config.yaml
n_layer: 16
d_model: 64
n_head: 4
n_kv_head: 4
head_dim: 32
d_mlp: 256
vocab_size: 2048
activation: "squared_relu"
norm: "layernorm"
norm_place: "pre"
norm_eps: 1e-06
positions: "rope"
rope_base: 10000.0
rope_fraction: 0.5
qk_norm: false
attn_scale: 0.177
bias: "none"
tie_embeddings: false
parallel_block: false
init: "uniform"
init_std_qkv: 0.0625
init_std_o: 0.0625
init_std_up: 0.0625
init_std_down: 0.0625
optimizer: "adam_variant"
lr: 0.00304
lr_mult_o: 0.645
lr_mult_up: 1.07
beta1: 0.95
beta2: 0.99
lr_head: 0.00831
grad_clip: 0.5
warmup_steps: 204
schedule: "wsd"
decay_fraction: 0.608
decay_shape: "linear"
final_lr_fraction: 0.0
batch_tokens: 8192
seq_len: 512
doc_mask: false
z_loss: 1e-05
train_tokens: 80420000
steps: 9817
dataset: "wikipedia_en"
Each number is 500 + 50 x the weight over its row's rms, rounded and kept within 0 to 999. Layers, rows and columns count from 0. Numbers have three digits each. The size before them is the row's rms in percent of the matrix's.

# q: layer 3 attention query, 128x64, rms 0.16, rows 90-127, columns 0-63
# k: layer 3 attention key, 128x64, rms 0.165, rows 90-127, columns 0-63
# v: layer 3 attention value, 128x64, rms 0.197, rows 64-125, columns 0-63
# o: layer 3 attention output (transposed), 128x64, rms 0.133, rows 64-125, columns 0-63
q90 105:517426504547447449500483495451514445468468519523481491479525500527493613534480499499392503621461449482480529514475368422500555409495524539451532495561490466625516516521561457478506626537539463
k90 097:486592481489379476584538540443567503468452453492525461557544543515522445484475524421561549470494542489430635445428421543487448502531525492427565538513450571569444511483514545514456566473468527
q91 107:513536593490509595497524447466482536448419514443509540478483538492459608517508579545480470460384460465482535428473591552440577517453477508540522440613471514505501511446414543481535478404475455
k91 103:494495524501431513564590544507470430507596467562431539477497626506452468584464511435429564416509523456522484464485423452475490489565538445592461466569493498427507462572434454522516525576482529
q92 086:514509554487518497512502493588497461546442499460496454505513417549419475569456444562471401578527512503486583424607455551545448523511460437561494418442600518561517482460410455536469523576495471
k92 079:419409515459557533507510522573534480490558456394468564451517530449605417499426500544518479495457468472611535513604510607464410514491485453522498534511498565494500514454524495480426524415465460
q93 092:525500491557524492486533510530524424497532518620537523495476505572513458455498486469630478448459418500510520590576449472496398501585539608439427498454480499509529507493501508372459480561545567
k93 083:477421466457427570504536523440448594527431561517596501580525430456476541508508492482527549591498516489484465554577618417482452506498542584407505585481553490553445454493470500512458515456523524
q94 099:451568443513475504486411584458566557379529474548538478456528640434492507526520464401499435568504479546483469558507460498481453465410516522451549523524492479499484470475621568508481575517507534
k94 090:460503477528445430530476528399555582451477483511515447503465464474551502495611488511538507451531507566455518520486512451461542450474551599378579435503529476561464594519572485510434561494534613
q95 110:506469549486603547378543498491490417473536489464560521493542369530562513440523480454501530524549442500477515519468609539471549502540512571385522483511532482507474528464514462449499414602411472
k95 102:531403487530478571491567562604498445471417536555470430527493443462486553448461528505541596549479546463494515562467488469559527514368564522439487464607519581536559475486436508503474440535523478
v64 073:548452575516428516455488493520441496555568512418482540493470485519361476490520500495535549539417544456595568547545503518449503522615490493537571551459456449421443504501492429466434562552540426
o64 068:451465435441553483482483457574539438557497511566520426495552541536497533559518460452455536450520551573457330488467541478447470483441556605482431457541527537479447503504402554482494501574468529
v65 090:507424507453446489514503543472462578538568486454514502490514507531528501522522483482506541460508492496426393592496494489536508646617518455554507570413478499429523594505423527560470568396469476
o65 086:467505561467540452535474405574516536436519458521500438494498546464525471411519499483490590564588549521574523475500563473585528458506543616435426385541487474491441492539512451470495436514400506
v66 081:464622544535517529496467495470517485490428493464506502534492522526446476568470436522453567425505499565493547423482568561529464524517441468494525471528474544640426429421474456467526453652549497
o66 083:448573485552509518456477525492506461535573508428438600435538494506452517473606482497503447466515620440391458461498475535417563505577467440548565521506458472464527534492511474462523550586607500
v67 088:457544461535484435431486605417494605542507487444526560491509533472494417527494491512450591505492524490486559411507633488538487560649496416540469518441485469528491500511451414507523528527490495
o67 078:449485551458615538476565425530489487493536483507479426439514489548567435470618486476506462460576503518399439489516438494501530458587459533421451494448553512517497511535437486429540479618481582
v68 078:542467620512531621470546498588522398478465517538487501506499392480602445528523516449515590494482549554451480506566523556462478420510426516487481550507473474461470488529393470491471489529477603
o68 076:451463541484442490576466519506490509474380598529512580469559522477493502502566525381479416499483584457546487551396482453427487507486573415516477517541420466471517454477535516459532459585576510
v69 087:506527621497460494496543582575479523498471506445483535503459556417510471504497507516487452562440520580542531481492568412445496575608510431462526469447496537527491399508586435455471512607538421
o69 085:507489490404499532438597461531555432559556468557472478483541512565443549593439476443531448434546513420408480464521460503444528387480486513592510509575508547551481513506445511432447493541485585
v70 079:557546593501505421491549550539431539499523517437495578489431551530467460465510519500494491552470493474564536483492470413376523530530537491493547507485521465510544513496611543616522534426447354
o70 083:506526487407461491471569438526560480540505481482601359472485481561465542566432490494481477426575465556465499436539576528529453440469427614482523430514551502566570470579467515482485515456491476
v71 071:533604440506490529497427553604495561481513515488456504482479502446608507487508398492606503490454551545475501482578546580474510552476536400513465460487500510377507450499397484485444552550494550
o71 067:556462459533595434450553463495340459478503419498507503485545530559464568501616521438482473468405551485495472518422505547490495433500544505460513568567462509556446554433558521490561493539453527
v72 078:457437426551594458488539454602501554456474484565494497507503518451603488512519520541418502376541525521412467530501526552529517434478515482533468433461572521465515548509387508486619455540461531
o72 077:457396573555445513614567472434455489508513489497488537489575464438461505468619522553511525599450465480504633483445421471499461508592476484445530580458531479514541527544523465466495490461466524
v73 072:488529532479505399564559531418504618604481494431501503508479512496480433534513489496501450457490541435475524408438470447460495554531535446460492511457522472559545509436583517568556565463526352
o73 071:489517501477435547437519493509554525515531421440533426500513478528493490515454431537474483477625447550404512473559606539519530443529398484486528419443501506531570507550406448430508433475393507
v74 069:462544441464490498497504462489555374520527501532479441521534484505473492461489515531524479498501432512606532469603396554558464484486498465474484567620529482616470576416440533407451497531562535
o74 063:557508445551554553551449574585459574468528568447446601566517446522535480536485482504437561491459522486515419460507501501462506568506542471591523527447461509378496388441547517550556556475457486
v75 070:510434608552506540515565445542458470491452529470462499485466590440546463573495570549527433495451553537500571595611462494406454556450498489469541449549492437493458453492441460543502575564487561
o75 065:478474506486448515610574509468515484579433516551598482501518505558390604513528448450471488538491506480519414485389559543390469438568480457580486488527509563510452457533524560485423516504512514
v76 070:487590434629493439488523517472488473487519495481510464501502480474447465506492551478565464515413502422528491452466538428528528452607517509481485478507570560674448426463465424506525438575534494
o76 064:438443516474454487500435527506513459543544432455491565430522421589554411560471475470470550438452446485503455493553422509452623503565435528523478550519555555486582512502410530449448562475575499
v77 075:555425625511508515527516438495537500420452513551491512514475471424584539447498465511435530459479508606473488352431611514406484491455468418497477473471454506516516490574567483544471490505460500
o77 070:484487429470431480523472447489548502497542537538537514505456521480492617489520528491518355491530488487421569632519452493457482426489503394543569454438551442556550469497568478451561480560558535
v78 082:560427638480468493585549453474483420482501516453478526480482453621428534467468533496548443547507442464554427464421416482478473454462478581486572549551490472545516494562507568583486485534499453
o78 078:420557405462440532508410452498574538518519530467547447484434507479501483537389476489491514482505525471544501549530652490462491483419494472517531382506469480449573437475506572562453519420544455
v79 062:530493542543451498492571474561468503608446528614471465511455528412578538466509572473553401535526451536527443520488426448530471507504487410462534485499642456529514529532558607521524507527464492
o79 052:555490446564434528570484494478532501540504463505524574566458453558511543570435479572379514437517441473546671491475483488521498522526496463569459533533433501537520393516493551476444469436461549
v80 073:505483398497553496577524469416521520450561472482505432520557393604469522494493526537435497502536508428540460489497410468527532515430469671460437540488507515459515541486444478562518478417552508
o80 066:460440541427525536445412525422540537478431511443490508548457516501530342484419545489569554549519457497608452480515563473502476580519499466469533426436612516473550537495506492539523518434464510
v81 068:503621448508499494464466590444525472537483455463480585483515474593403508522462510516427568449518556503557492441504577523511505534569537423441555547476396437478481485507492460390550521557468568
o81 071:492573466422571526434581475537469460519531551452470439450471533507532540528604522417570518494447497489408430476512562486529408508586488471493482480476540490458464550417425535526566457576499601
v82 070:521502478543581494477518535568468437377541506533494505493528456513547464476468531475487548568530460476522455605628462436546473488399493541481503528505571527508451441471583537413475409419559551
o82 067:525484612508457446484536471493450435533365594501468521549472453478476427504471573464489502439451479452587482435520454469477521551438466570540414572553517464545507560475531491540491596421550490
v83 074:443518423560516454480418465364480612524573486472518498478522562582486489491483535483547422412501488461507526523513503408485491572602520524522499555517511537521528511454579476447511494457629545
o83 070:538544553497512488435487501489545441488468479471498469484497511520558438479516519587507619519534442439501440486533520589518638465516430615467412452438619550477500496478424436512532567499487500
v84 072:520433526429507576577610455521497450501398519523521434530483379602500505498524551495467566563460509526484458423479477504462485490532419584479540452558510507446551480533506385559488477532482436
o84 072:425520471420443576522440504441561516501531557488465570492545579458434471543399433480496434513480496509528505531489559450469515541460585371531594455537498493529558449572494536516504419589515480
v85 068:509497546540513458567579465514482523567403481539513416497458474549458517524470543486488442447511492477410453368348496463481483548536481535508517498486499521577538534495409524612515408485543471
o85 070:373518479495389497497402477443548537465577480442554554440476482453512460524416438529464576551567534443505598498525567514505567471575453430491541455504485462483607461553497475481516503541488499
v86 084:507458647447470538500590495558471487592480511536524458491521453468499502525522473463506553583469434534460501502399412447488523547614458505581444599417521538471550520537459500553453473475492456
o86 083:454416545462492532473392492551606583447547491518542549489533540433531461549430462486435490537607599479592553493494493459502521491415556558472476477598428459485486468591504466486506495519486502
v87 080:507542518484504437496516478564510586487528480558441551487475518561557575487467481527481431574478566511515595524522558527556490472425586410394514411490439463464466488538578536377567511518536454
o87 085:518549448504529464472627548491406457490538531525541416545488529467451577555512491572592475453432447474436483481515545496504417485507448514550535593513480457553429569435495558506504467450437602
v88 083:452504481546549489459442430563476533481537497524475488498463521444549457468482404495534508411484431484508518536548510467480497494552540454630481453552489527603548542433608606495394448439552452
o88 089:542509536566431417523477450526429505493489497492513512488504479461484524480478542551426526481508489529458587493541408602451626502456445657496499514490489467428516448559516447518560591455486419
v89 076:560558604494516483519529537478499504515433478481529505515448555553367542477489492540438470524543538505507447371394542471418530491456507536424531496407424501535511507567568514558529476503420424
o89 072:439553409414454496395505496470570476530548531490548425431418506483498565571439510482538467495572539529444559502568555489561417459563449423508565400480512458546539557516514560500479463528532515
v90 083:495529394594475442496439535409531526456466495462492567501519496492527553552472540529480496433487531528503486415515624489512530544523469492457533576454543513551448481505338404497500520579559550
o90 083:446482515434578511487466458469525449504549484471452523456447433569544444435610512478530545473477476453466393535478469524501501431616487433482468471451575514514544486389493484422512542557539613
v91 081:472584557534462530472482463549501445510462483458460484503475563492412462502485459487548465504442481508519505524429610503410524528605515457542503434513427631520479418513573478429432513617506452
o91 074:480527406490430457419473522515502448540540445553470550444535552482466553533443505442494487474399529485379500524563402582479553431469501575526535496620477555434456493500450489499448489565548466
v92 080:521430606551495501463467591539510520506549528486495513472487472447501464494505479467543477506539518560553497477485581551434455562505486404547463513480474445412527477626353504544436453534435593
o92 073:457438486468530471554505377548419491532467478590556454461493538506582539511582491434426462520480598438513508579431502465476473414512499470416468493502470557516476507498593518499563535586557568
v93 077:486561497612561479467376518454561486448505497567521449500561534487397506529494472504541439444581522507501478518419529481506510425397492521509520499498545500553432480494495512346535452588502546
o93 077:490464477569432423446505562447487439576485483521461627472491469500579513488628543588493563518469516452514539486511432525513490518499446461522467536426519540489484576384507488548464559501616493
v94 079:455532425466485508484498507550498514537462494573491500480492531438564543502478496483531588484451484587484534559499515581549516544674554331503471487518504542459509513474487542418505501470601566
o94 067:586518525544580500514501469565450507418559496478476538550539520419526547515593470498494521526411484437463541454468453523556491500501545541506486668576490447487402494484484421471551494536396523
v95 077:455483424509502543479497475516494541526454497453522422532539461396542426498506461496542535464499401491415451517505420488552471424515439547612423585521578543591550530470430558574470470482489557
o95 085:506441572592505587541422498505515574469492458454504602479546468497532426441476541493415492507565566519568596555476439525508622557509546512467461510472472516437519427546541456500524551483501408
q96 095:499437537509494512570533437563558460504503524496483573527477515428450549446549463460511419535473564565546592535590501413521481606444550578392533482487526425462492512564490468462456525512450411
k96 091:531505536584542591462558480534436453461411435516566469444480418516428502588563515496510528544449375513503453506480499532510500471561421464555518497547433542509533452398453574534558554524548510
q97 105:540560474551498494500558575488569431532480419530509542456464501463479552549516529567393444413404469598502444449468499540449549514509402559507460545535502579494604452556506567455512472462518460
k97 122:544503557504447477533498506511474567467474469511607456409433489529551495520564460495549465610583496391477532540455560526558365489510481419498534433488469485447508545411521494558459568559495517
q98 113:586490451561475452555576531512594471493492430524485534467452468462439541524576539582436481406385487597531473501468487494445532565460420564518468560501532534474562438571484530438486534435507472
k98 059:512504581493454507558528567516440495492465387510560454394419474515521516577524487521501481565616489395490469535469493507535409450499507422551476481415517464439428552419508459533513513557560527
q99 095:565586463581508470558581530497515543443468414460515532457435434521518539578597482526490510496458469520528503478478500512464517559454438460531459575436539530507508430457489590594451402405540558
k99 062:471460525486471497551477440512416446555557658493496488531585431494506483391538564483580567509565535431556382559576503517476506470480502490591488502538471486518502520425449497442534458489504486
q100 063:487595530477468498540576542483431452516425518476527454475452496470555467516486494444664510516595473499482433617488548475533507535495478443571458508561422512418447487413435499541560473463491506
k100 169:432437463510544494469464482472497499560516605544371525648617514482451522445443550500476547426464533547479519436534493479467585520458541540489524500485568479574469517558528465416507447469522500
q101 075:501521524494580460527518476494474553453449498498501417533525544482495458487476457581562577500636586476478460517419585523515464571544551506461490503502442411490538586405477369537484479487441479
k101 293:575512512523458446561558513501509479471442358516609492381421494520518527549652491574543481554499515478492500535516496541496399477487425448513459519517472525450580449448502504512472550533507475
q102 100:549472506485621434564498465475454403564511489391528583458586525510555512495513553409537501505511525436540516492489501505480516492443477593568544478477563421526524502449435460461514404603504462
k102 101:468484555512453493491423450521511389489505538615555451495443532502514465522553485480443418513456551543527512505474509441522481550454514453531454527456393577422624464530559495561501437432572569
q103 094:524551483437460561533488528515444530543557457509448394467546472446495467498436439540442609590473486563429593487474604526542520518500520513505438546520460580530506475469519553546489483568617433
k103 092:466442417548524507470574529491497507486508528448566603490492443532485531468604542467541531471429468495539455452404522485507484463536417510478615477603447501507442544415596463538438512544519427
q104 135:456486501434512503491473448461519544519584545516488475551568645586520459448418478486572527531586569476491539489502559511534416458531553522408516431499433390545439541500544461514476467539459454
k104 122:455485494501517530484534587470577413560533501485398559561523550446475497423407474505427520409459545596544505467542462426433574551455495555475492539496528567505515466578510487418547461444458459
q105 104:556457460548457484547524468527597473486437480512500623475520421431411543471590537540458440486397530557543502495490454466474477613466456544443479565519497475445580430539420471485495491502464448
k105 091:544579556502478573486578604504459443433446398459574458433408512452550441595517429533476440530549527477489479542520500513522461457506443405551515498443472539478542501447472457566491576538481532
q106 076:453594558497502533520492464515422505462493557470534403510505473537576442536470428453589528572592533481456508555511495527546480479479565405518552503420511522519391485415496509609443455499508579
k106 135:447458440476514520467477498461505474551544620534382564592617521489437491431451598469506569421451454490516482457517507479444552522450511551512496523569496523547461473551516514404502426454561497
q107 100:482553562483536545511435539464364537465460555503536453499483511533579466489461454418586539532585512436463516555511507506579480458521546401525538471441501505486392558431521495598474483540494585
k107 129:444457466483503486459455464488536521528543635513389529594631518491420504409425559452495529462459482532495500437507504469477573556516557584499471505565521513538478474564495514430530408448512493
q108 105:476498547440476542463419458526420544501525590463522442550573508561545463460439505390595497576568529470455560532518449504556502433532598439521581454479455449507411531493487490566546483519472542
k108 064:449470507507515545448432441485464534537540638522374482567581519525443514401423505467472583406532450487503443448518523493466582560579529555530491463525518532579458488515482468498528424481511497
q109 179:577557454576450411576601551499538465477458433504550581426432439468512545570603493558492506472441467544518461484450463512446488532489416513541450578536478521451547430491453580537490480462527499
k109 052:420473483476554466490489474446562514549527546488437478628598498468463466396447548538534520513435537553469497479547511470471574528532556589476469417530565535511520463550452445409562410444489466
q110 108:513532499517461515445412515449487472486556466473493558467550505509538566477468447446475343502497467498497452441511507589484600457596468578518599535510473544555548532545425454465468449427585509
k110 097:493525499524550476479576571482491473498627534576481396549480554496405441495423558418514463518532462474558454531417566499526501561427440494536531417473453499465420413453560532526542509543484502
q111 085:573484518484536459461514462444550577455538471524481519488573529591586479470529488424537532511617541429555469566584486556558420497505445445411509415464449513419478477555547526555515462549528455
k111 079:431569500476504561571546552467512460527523560464458445469507482443386449409508394506552515559407513563420465531578471526513468480445587481552536523557528543442573442486521491468457428551499528
q112 086:493521420468480400602508537605470522450433467509446491470497487474486481457496480471572466480504558498455550511502470504487463441593569586406517449499528546545539501548502624609559515587490478
k112 081:437509557447454556452462474381522517554522568463445516507534492573449525453551365570486502541498516561491489548557596482542463571599529532515526486483507512506397551479510430510406455485503450
q113 103:546523547466439546445494440537501567467531548507457468559466382506503519547534536532572551539426496470466514480451440510543453449614517482484408574439562429398481489488480516478473487426620489
k113 100:531550502580591496413541398513483523459454460427556513503507462540488563442528462496493528567511448502525375472591534564474503421469435543445561487485431500547563529413450560482555506509433527
q114 094:503516405499511512552432518493439518476546471531536549549570536503629415527533417454485556558505455527496450517505512467543487567544498487520447498596437464511500484429453499642541498423452403
k114 087:469463550516516496525528458494523500579459457471525451435461422469463542539416564457620548503491564516472494539555483392500564439503432385592431444492490519512525473528440440496439601539528513
q115 104:588533396475515550514577439502442449527426521488479611499424494412484448472495456575503526544525522479472507529526471460546495593579508498530450478636503581436442546510458471494479498543573542
k115 099:483462552511500455495564510554490485439452468505541577573513580563578454538426500564538531525485490641535496393596499516470409487525534492514544498446532451437463458440506472504389565521549519
q116 103:504554589482402482565405538496528605570520510540486509505557658435523483502519580543439449528504507474456461492504529476528513432510505390461517477453432468548519490450430495415466526537472465
k116 094:509554447446517523504580547418504514429481507455416518506467577553482464590499575531470498533505499440446495524405439464397519454485428514586477553598436557501480513535592490459529464408461517
q117 095:509527426472513437422507468512461469526496527521504550470473526527544547372526483482510447474434461471522473480625548540506408527529511486562559580540588585472445541489453488559481538636424494
k117 087:523474572545548526476502509547518545501482502521494482542470432501509381576507421538573432566439462540590483497420463507555543495571531610444417534479474522446406465480467501422404471527523548
q118 099:536488527549461496520412506551419471545461425558461552606523543473349461448515427489564563439428491536467551538516570524434474466472499517504563512493523461449489548413516546551480560441513437
k118 104:473452521509549412434520474497501534464403496532512503474501385613550534479458577516393499551514568466479492535429530452500582480663497510480498548502447467554496513464462492519472452577442500
q119 108:441482583555455505484490416490497460449495558469536561462472479494464436567531541648465518476530535505515496541542484483532500517563549527525432510460608605493411478452469423448427561407537506
k119 095:549517509429500449548509474549479503533535403432563575535428458484556552562483567532546493545473423577492519490463580545459451585422528457415542506471408405487539412522492543506534522504510576
q120 105:409447558418491496523449478433533526503520541518561430489560535533567486498566563505605426551526573502442419638571529537451439532461460457560481486467508494492503480514455400464477513562471513
k120 103:632521518524497444465512519530510448557447471499464519467505515416437518567566481582504425458471466513460536487458534495479598473347469523571493571556496487490501490497603540436465406493453548
q121 090:650472513489579550461491408562466513557519457526524467428497495509538551375448537489466569556497484402465584481376454498551514554530528532479511559472489475536499440465459545524537462496551509
k121 087:448468397571446482484513458481477564367487534510575529543430430510470497503580429462575476521414472560584396489516506503495472530597503454533493457480511599507527490483560433496523533500513570
q122 101:514517480493489471511471592557510456579543442570460404491509518414428510494462478521431465398468517476535565481461453509476512572432541444600537559441463538511517472614550418509575577476473515
k122 097:459468411541517537451486428496443552462645527465445519463486580523472546500463550463442500475535464439499552437491505495488587543570482495521430569519553536551395503493545476383457497492598510
q123 093:480453469527527420515553492487564406511461553547482509522463525446595511545464510497414476452530424530515414350429460507450487509586490547547518524491546466486535443534423425538550509414572502
k123 087:544647478545526574479397526523494470477553443574484435523448549528499539504417526438565499504553530472494495462597465393521497523483440441447428481426577540493533508466457492465534578481548532
q124 097:474503544446539595451483463403478545513614504479500510529521534470509488538553535627519532566509502356544476481557497464489506492548473449575516489454522496434521473412463422464542494454503380
k124 091:519604498503501451558620455536532483487515476541595527418517530488492548539525545481522442502461496513460428512462476573458603410432435479474488576437410501552512430500503518454462502434563592
q125 101:493481449481571470546561576531572525492513488540455462516514394575532529435457424416521474518528378525553565552392497522489552480456452524505443503561412452519554550490478534524479408554487563
k125 088:510441493630529527526466494483468383526481591500477477483566502433509460490573451473534500482588564492476504498556452439494451490537569557442535389480582483471558462501506489534573512509430379
q126 102:554540500457509443439575485481531447497590470458468508520501514522500459533495611508450456510483599542449507469565455467523492484343516568485610536474478420490563467583523547427532481520413485
k126 093:480517549483470536538454604498546578486516513470439454497437583489506463463409430506390549421488470408542481415424493500455499541482527521532540547437469624430510585513493503499469575551498495
q127 107:472502496494530549438577517369442466457446496630535488501510570433593585543512524449543524481475512506451601514525427454498434533562537547526585532470509508461442505519416497406484480512522520
k127 103:610431538491458519478431519548546624504440501470503470513477585480465485475594518460446399559472500435548409460543457472533515486485513425453499539468557479478597462466562517486455535494436596
v96 102:509513459640539450502534471563489403510442511590475500482461511393480528499535402495538554515481451552601466515453408453465469499478566478552442591538470506538477537538499497569506525397532469
o96 104:534525430533577576509587504505423431483452494489497508484423468523548441509525450604476616497541491563512457489567493506488487454530581491519397438467563476478497463475427460487537581424570420
v97 127:535548369552474438565516408620498502500449496459486481508414416547443555447535531574516487450463421520463484505523465538376506528495555512505518507568494538501489516525467556504500557491580403
o97 115:534440413513543481485598537559385511519489486508411550470458471557518520443616490561474512486552461525476453420542546561453427483540466589458481463564538574531509457539515485502454475447536397
v98 099:532375505516522411474537479490484560569576524445479522448554462499614510475478612560584408531536454497521494456565462408508459502570538522403449468494494528481497423504562520528434501473516521
o98 105:489543540530450453444482528523450441569432652458468484497530516461525562473524483511437543560410491555515527550543534525409432506546506474451476546474507409499575395526474509538535488586409458
v99 092:546494527570531466486471452487453501518441487529482549462463499589532547523499532465413607472591422554585554481535530529532427511519538564487512432529376432452508520443501424459564458471408451
o99 096:517539528544574586518564528448391529530534539504547417547487529545443495447478538419521553512564425526508515430615591477502465428515529488538429433480428463527437460470532432448557450522477475
v100 109:482463499541519489465490521452452455511487507539529403521472603423572395555520439426529494542487550539414372469476518428552491466529498521544519504485525590581458549422467500459471477467583576
o100 104:570512528489538527547471479547525415448480447505580487529464523453523431601431505496480448568407526469486425586520404441494462587461539489575589571441510471547435544499482457502485544468585512
v101 079:431607563432460609502435465476499468584465458482505432508463579501439501447466599522517419486452503538438462478543483492536542509443500489572588559524602570453501457518501543519571569497496490
o101 087:549487497494432499444452444459553446557498394518390517423530583559498474556505510510434466443493452514541459482451486482550529471433399467464587587578606576526514564532543478492503484474539493
v102 097:467571449486531448667441536482502464527548483544502591520506592537503500536464443418607539515462555450496571559456491447562512515507453463489449543516444470452526489498493521433436436498398504
o102 104:454530455476579519564499575436578561513568396486610546518528480576547541490370537501457480474556534418515467491422537442480540588436469504532481464517423449522485475458461521499524507570466501
v103 104:466538509516490450525488476476520364602446484601505454463538551561578584578475454445496421448500488498511516393573446400494492535465548508465526486560575570504478492476572502550448491484495468
o103 107:510553462452488521378484462514493437501381457557553478484573523556512582609444464533358508581519459521524514493519551531489503531501526465595467486484565448509493432492472468541575459520564466
v104 105:510382574485494473560456521527535541443458482520528570509510593590528544522478567407519496558434488501604430547444486384485480486451480468525483439383425519526510475449483458501579510515479489
o104 105:506472613427555480512396571485543619491501520527521444548457551561472413506430578488470557484480507524538386573507512439454530484481524511523520426461457423498538539516545566494569512548468439
v105 116:539484554553445531495446454483395422462513475464498460551496566463589399556550559434458417514519534477522457560496513497432512470549465532515656459492537539525488539549429431500463515519582467
o105 119:526426596501506584483397581543514432424513493539488460496433526439492480599511526429494457478513533461492382550522459544562499605517539580503586506484517478450446533542503407463480481523484543
v106 096:596551500536546475536491535584447497460553486548520546523451478431484512500487427511496568460536509407586527585490526542397481542534476524398468514401544431567436453485498433514555411462552491
o106 101:468532496463521548530537524559461566505595587513505531544454404488481463408477494534539479580608571482526436554483520575540579532545561520528464492503473438443491545421425493394454459488450448
v107 096:553565408558488478413561516509463467477534499581482454471508459458526446499506385531376534415507427492486536515600453500507521538387554514564497520558510501557520514490590591552488511491519477
o107 101:504545402552479532459601392509401442461451474540495512488514434468447507546531482485472569507442499473553609541532523591492500460522548536515433514521539547460384494470447486556457564444570452
v108 105:493562483582563514473534460464548525541434521550523474497553415521475435544529520531481445517525388573472450395498452478518521531489559594501453415531540581512494441453389552490399496529450535
o108 112:499490574571490471481559414504445419516376424530604515593503499499458530480586488511441498531424486556436579430498474461448442504498506560518474516509597507499580507522497426541478459537540436
v109 116:436580575532544503535462495449451545535532478422513482468521513602533558461470472452528434483536478487551487548647621492550512514468514415393502503532431456464444482471570539553481503458496562
o109 116:542567558436526515530504468476442405513518559501539478427569466533498604498333474468521581482551479512525479517543580495519559485455431406513501562543482500474490451558479544542473429529419456
v110 118:468508447518476506514474508521458544525478464510533484475519514622490603520467604494580522574524561572530523438571548468483523437396490499433589390494437506469477543475556497417503409498451553
o110 117:489544459506511516439491479521471497563541460483524506468490573549458502547404538384567448553521462543471475481539578445441460486463460468597557396477435503459559477555521579528525406589418529
v111 103:555558464479515446490431548650442498485572462447504483519444530564503582409459497491498457475498467539465493559482617526504509514513473479456509540416491493472499544492568528556592552637539519
o111 107:521452400414587473509452559541444502533651536508407496493545452519491523409427455465514515508506479478572429506569504482535559496497459520485568523559483468493439607503560566542456479496472449
v112 085:497450449514528572502520520436532581523514502534533498460487599614466484543463603479488493536556457497369554429552549525521499439457544534429554536491605546448520551448463516465502481556445420
o112 089:480535418437496491503451462435514517549457473451604489446563523493457515511464528433449405555483417460499579555543471473481403460435474551468563537537497581558577583568572461476546486566481511
v113 087:491411585578527478389519503519413496396542513465475457484565453501599497573486444513485516499606454489495490491482456436492429497479557468521523448402550490592502494492608464575507507461492497
o113 094:503514515510479544456441430504420435480451660550431538566483451416471466534435484514504562529440500556511562580582487516483560526487621478536468496407520456441445445524516466484499496511544530
v114 108:467473549428424542506477510525485428477489482356497486487575495520516548487501586496490403462479560454467539451461507514413558496478476420520597534595480503417503531593572483561477576543518469
o114 114:491446475481461468444383577532570499455479513499359488355547549462520553591511472486514503398504492456519544449532531583537536535509468440483521496503516543438571465565548520549510464520512557
v115 098:480472504451494496520568482563531550468459481506450533509451484392450502392508506558444429518488519454645424549482485442427519452556532534474482560389510617498541457558548532508561536481501464
o115 105:444480550491410509412531524570566584518496524482384465459393491551520437421544491576507569497455508505506406575509475499568483411521532525430478509443585547457518500520457528575486486482469453
v116 098:491423526437438565526433538348504466479468513478512511523512625503474536529497580447562478526469479466443459490472665476571496476520433487493557445455441470488509489489489531454489536485447583
o116 100:526460558443532511598353529463586463464524463510485474533528608519516516501422571453527404478493486450489499545408527450531476504424421523507569540495407505542511547547503559501592496507467501
v117 091:487455539562589445413513482589460504460581458521502594477489518536556529499507458479428499554577506467617522572526457523461485500566536569367539463564516465489449575496577512466482475457537479
o117 096:435520536519516532421580589539461493445524583504588513489520482482446458472422433457540543591587490527525483534633556514496547470551535542512480479406462487469484414497474429508478508502392531
v118 102:572532572558539530484452505426456520520545511429525502500570455478516454470472520501539512564490443521567515656571521515532434517434545446458500500393453425509478408479440574517443467577448515
o118 105:527496531538543517519508429455429407544483543468558501573492460461388539440493509509522565398486494567566490581492492493519585546454501526440510555539453410462527495528453525456461488623393471
v119 094:471481542472518492518468439496538465439440506633556526497471452527508549455541424492483482567551472538561483650504584493482457515475541453357525440423491416460486542520533548565526531537509525
o119 098:479458569453558532498527508547474537481506561513579467546516441510438498455472402539504466494606507593499446539526562430636468460456529554443519437516434492449508464490522589599530469466435450
v120 091:437573496443569480546581485501444526525522520418536544470535469585547462479518458468495504486544615564568551557490518507533516536474472420498450456524413462457413430507536428493519377558463567
o120 098:454586612501493484499543534480513569500564588467564489474506399553465552516449514428577502488507515524481481461541485510495569562477488355540531486564431451423497433432469527559433470553512542
v121 089:445462543397397601563478580435555454540475487455500518519479575465481509522511563467517480429391557445402501530417532492504590492484445486539528552554497493519510506464556583452529489476458565
o121 092:473470495456441476587423514506625529480545356513452510445529594521544507578522519510533421474477479405536492544403533503498540512418392501541529527509472560560523502440546546510535503488533511
v122 081:505478500460487557465470460497597401592411504455492464500544543520412594496503617521525540551383539551547523502393409488471561504512486451595462508512492540415503476505509502462504504516519458
o122 088:472499500529499417388471562512586470524487381473442479482457603578474490523553523581503484414497462573498462385480494502467519450543471470466447471515496539552590508494543556435587545519551498
v123 102:483461410482458540451508513511540410497526486458506551477512531489490564495470530522564468621419529536521463351560450466438514474432550431444574548449541567554491489503556540562499573469568460
o123 105:482503377447471471377503483522541451511433547511425509438467605447508482550490466530464563497487456541530486519481458530423532429494514521476603503481496520487652486584476568547568491459493470
v124 105:544462493629570453396487507472481478461569489486496583512525547513594456593489470450478536521514428493592532443554448491576435530504507554488440490453493434577490504468457439501488483507627469
o124 112:504536533526533529479509536470415431418488584532625510596491470388486493480476564440459593538503534528556495521556442508419539463567542542520473528458444377523455521497469448424542513488497490
v125 108:540522438537518421547474544583492520376541517534482533538501407486484508490506453494455516437623428426429484475439489577531440529516421561447547517459469436508552539521456534585452517575527541
o125 120:517439421517517528610489527533469540460519593484494556611578436421536533407520461450479491489572515464487576512447493480530487557547478557487471455453457491445425620508521449559418473482503457